config = dict(
    num_hidden_layers=10,
    hidden_size=224,
    num_attention_heads=7,
    num_key_value_heads=1,
    head_dim=32,
    intermediate_size=896,
    vocab_size=1024,
    hidden_act='squared_relu',
    norm='layernorm',
    norm_place='pre',
    norm_eps=1e-06,
    positions='rope',
    rope_theta=30900.0,
    rope_fraction=0.5,
    qk_norm=False,
    attn_scale=0.177,
    bias='none',
    tie_word_embeddings=False,
    parallel_block=False,
    init='normal',
    init_std_qkv=0.0325,
    init_std_o=0.00727,
    init_std_up=0.0325,
    init_std_down=0.00364,
    optimizer='adamw',
    learning_rate=0.00109,
    beta1=0.9,
    beta2=0.95,
    weight_decay=0.11,
    lr_head=0.00522,
    max_grad_norm=2.0,
    warmup_steps=419,
    schedule='cos',
    final_lr_fraction=0.03,
    batch_tokens=16384,
    max_seq_len=128,
    doc_mask=True,
    train_tokens=145200000,
    max_steps=8863,
    dataset='wikipedia_en',
)
Each number is 128 + 32 x the weight over its row's rms, rounded and kept within 0 to 255. Layers, rows and columns count from 0. The size above them is the row's rms in percent of the matrix's.

# layer 5 MLP down (transposed), 896x224, rms 0.0392, rows 808-819, columns 0-55
size [ 94  99  99  99 111 103  91 101 106  92 100 101]
[[146  75 149  70 106 106 106 109 114 128 138 139 130 131 159 113 100 201 135 123 144  94 100 100 128 161 121 130 118 167 146 154 113 123 174 139 168 164 121  79 114 149  74  55 152 130  82 124 154 141 159 100 117  95 186 121]
 [150 227 117 147 167 118 182 137  97 115 146 174 108 192 124 171  95 105 127 114 109 165  82 167 127  88 114 108 134 143  70  85 130 160 114 144 153 173  78 106 140 170  97  96  79 115 105 126 138  68 148 175 147 133 182  90]
 [182 122  82  75 141  76 134 118 100 176 104 102 160 156 140 139  89 100  91  74 125 139 188 149 129  77 116 157 147 147  84 140 129 147 187 133 158 123 128 140  69 127 113  80 157 127  94 130 185 117 134 155 183 120 110 156]
 [162 132 170  94 163 111 225 119 199 119 105 109 169 105 114 136 172 127 137  92 163 149  85  95 195 128 125 119 152  94 150  85  93 135 186 102 116 131 142 117 109 131 134 175 101  95 119 145 110 104 166 120  93  89 217  93]
 [121 138 114 187 199 120 107  71 103 163 124  93 107  86 139 126  75 147 101  86 159 121 120 111 104  98 125 151 109 128 101 145 120 136 123 153 118 113 171 122 144 139 182 135 123 153  82  83 167 150  72 114 182 165 126 120]
 [144 156 191 132 176 132 203 143  89 107 104 119 124 174  88 125 142  82 103 126 115 138 156 159 167 123  99  87 157 177 163 117  78  90 112  55 118  87  78  44 127 157 187 123 124 119 195  84 122  95  61 122 112 195 127 116]
 [172  61 135 103 100  63 118 123  58 101 111 134  63 108 128 139 105 100 115 144 108  91 105 136 210 156 106 150 104 123 118  71  64 161 127  78 127  91 156  95 111 181 136 120 159 145 135 136 181 136 106 121 147 110  93 128]
 [118 124 106  74 127 144  89 138 149  90 138  75 165 106 120 133  76 170 156  94 106  79  70 129 110 164 129 105 172 137 125  82 103 133  62 128 176 132 118 127 123  77 151  84 124 105  61 122 140 126 135 125 111 111 192 140]
 [114 122 117 130 172 108  66 121 150 163  79 125 201 122  74 132 102 182 201 112  95  99 130 199 151 175 145 120 113 166 129 103 148 103  83 173  87 148 147 168 114 114 188 171 144 106 178 129 137 116 126  73 126 149 178 145]
 [ 62 142 117 115  96 155 186 119 107 155 138 138  71 157 150 122 125 149 174 130 170 130 183 135 136 131  97 125  81 113 131 111 148 132 177 103  95 113 167  82 104 120 135 104 100 140  75 124 163 175 177 163  56 102 145  88]
 [125 142  95 111 176  68 173 125 136 114  82 177 145 108 138 139 175 114  95 124 134 104 150 155 120  93 159 145 105  61 126  59 121  90 105 103 161 146 176 137 132 118  96 108 162  91 113 126 166 122 154 179 134 182 168 142]
 [ 93 149 130 161 133 148 178 106 242 139  92 113  92 107 153 168 142 143 156  84  67 107  99 116 112 141 106  97 203 138 109 138  94 181 142  43 208 105 106 129 126 141 170 179 191  89 145  87 173  88 174  97 117 133 157 100]]
# layer 5 MLP up, 896x224, rms 0.0493, rows 809-820, columns 0-55
size [100  98  96 114  99  87  96 110  89  95 101  92]
[[ 89 122  75 138  70 110 121 123  92 175 150 168 126 109 142 136 119 120  87 173  95 133 105 125 104  67 155 126 102 161 125 182 120 127  35 127  95 164  99  88 136 136 107 173  61 172 133 135  94  96 158 105 141 132  92  95]
 [105 137 136  64 171  95 162 139 155 110  99 108 144 133 159 177 126 112 144 108  84 126 152 149  86 107  77 152  98 157  96 171 109 130 144 139  63 180 103 104 156 143 136 110 144  94 143 123 137 177 178 170 113  96 136 185]
 [135  41 202  60 208 117 161  85 134 152 160 116 167 127 148 142 135 145  90 122 126 222 135 169 145  78 157 107 136 137 116 112 106 117 124 116 138 158 145 149 117 137 161 162 166 116 184 127 135 182 171 121 117 148 107 180]
 [ 74 104 111 154 107 128 120 104 133 124 183 196 139 151 148 117 137 108  61 168 145 121  92 181  90  52 100 139 105 172 100 118  78  99 106 166 123 115 167 129 214 114  95  91 146 164 118 138 152 129 173 151 126 121 132 160]
 [114 122  89 114 149 114 135 126 148 149 142 127 152 133 120 149 100 144 163 116 151  84 131 135 174 132 135 174 141 135 130 160 144 172  99 165 119 100 120 142 136 172 106 148  73  75 114 177 127 138 111 171 149 124 113 136]
 [143 109 176  99 108 163 114  63 137 189 120 121 106 101 200 101 142  99 121 141 121 144 141 140  74 173 167 145 137 146 121  89 147 150 141 208 161 132 130 102 103 124 107  96 110 161 147 117 126 123 104 226 143 116  55  98]
 [104 119 140  66 138 104 119 117  49  85 156 126 104 139 149 155  94 136 121 136  82  76 137 130 145 143 136 114 156 134  93 126 106 156 138 122 102 105 166 139 118 166 157  93  83 118 141 120 142 153 136 165 178 151 130 126]
 [121 133 116 175 105 152 141 155 129 111 108 105 179 108 109 155  91 124 152 208 118  70 126 169 141 106 131 105 155 173  84 189  92 116  83  79 110 130 140 138 132 172  98 128 126 109  93  76 111 153  66 133 157 196  92 106]
 [154 105 137 146 157  78  94 102  76 116 201 149 104 161 153 113 193 141 150 140 164 145 148 124 158 108 130 126 152 162 125 133 127 152 147 139 154 134 133  88 138 153 137 122 165 109 140  79 100 182 101 178 149 104 117 188]
 [127 134  62 152 152  97 123 168 109  96 134  86 119 148 124 172  95 147 129 159 137 111 172 103  89 124 121 100 128 137 173 127 123 107 138  82  69 188 127  96 152 168 121 127 114  97  85 166 100 133  81 194 130 170 124  85]
 [ 95 160 152  84 105  67  78  56 164 112 138 124  92 137 104 111 143 148 128 146  91 132 102 226 119 146 122 124 131 112 110  66 154 150 140 144 137 101 119  86 139 138 180 111 115 148 181 114 117 109 100 131 154 183 123 129]
 [131 112 126 109 172 155  94 108 152 128 164 112 117 146 180 161 165  86 128 106 150 180 128 109  85 143 189 135  84  77  90 149 117 155 122  86 143 181 104 136 148 158 143  94 132 120 135 185 101 124 159 140 141 119  58 138]]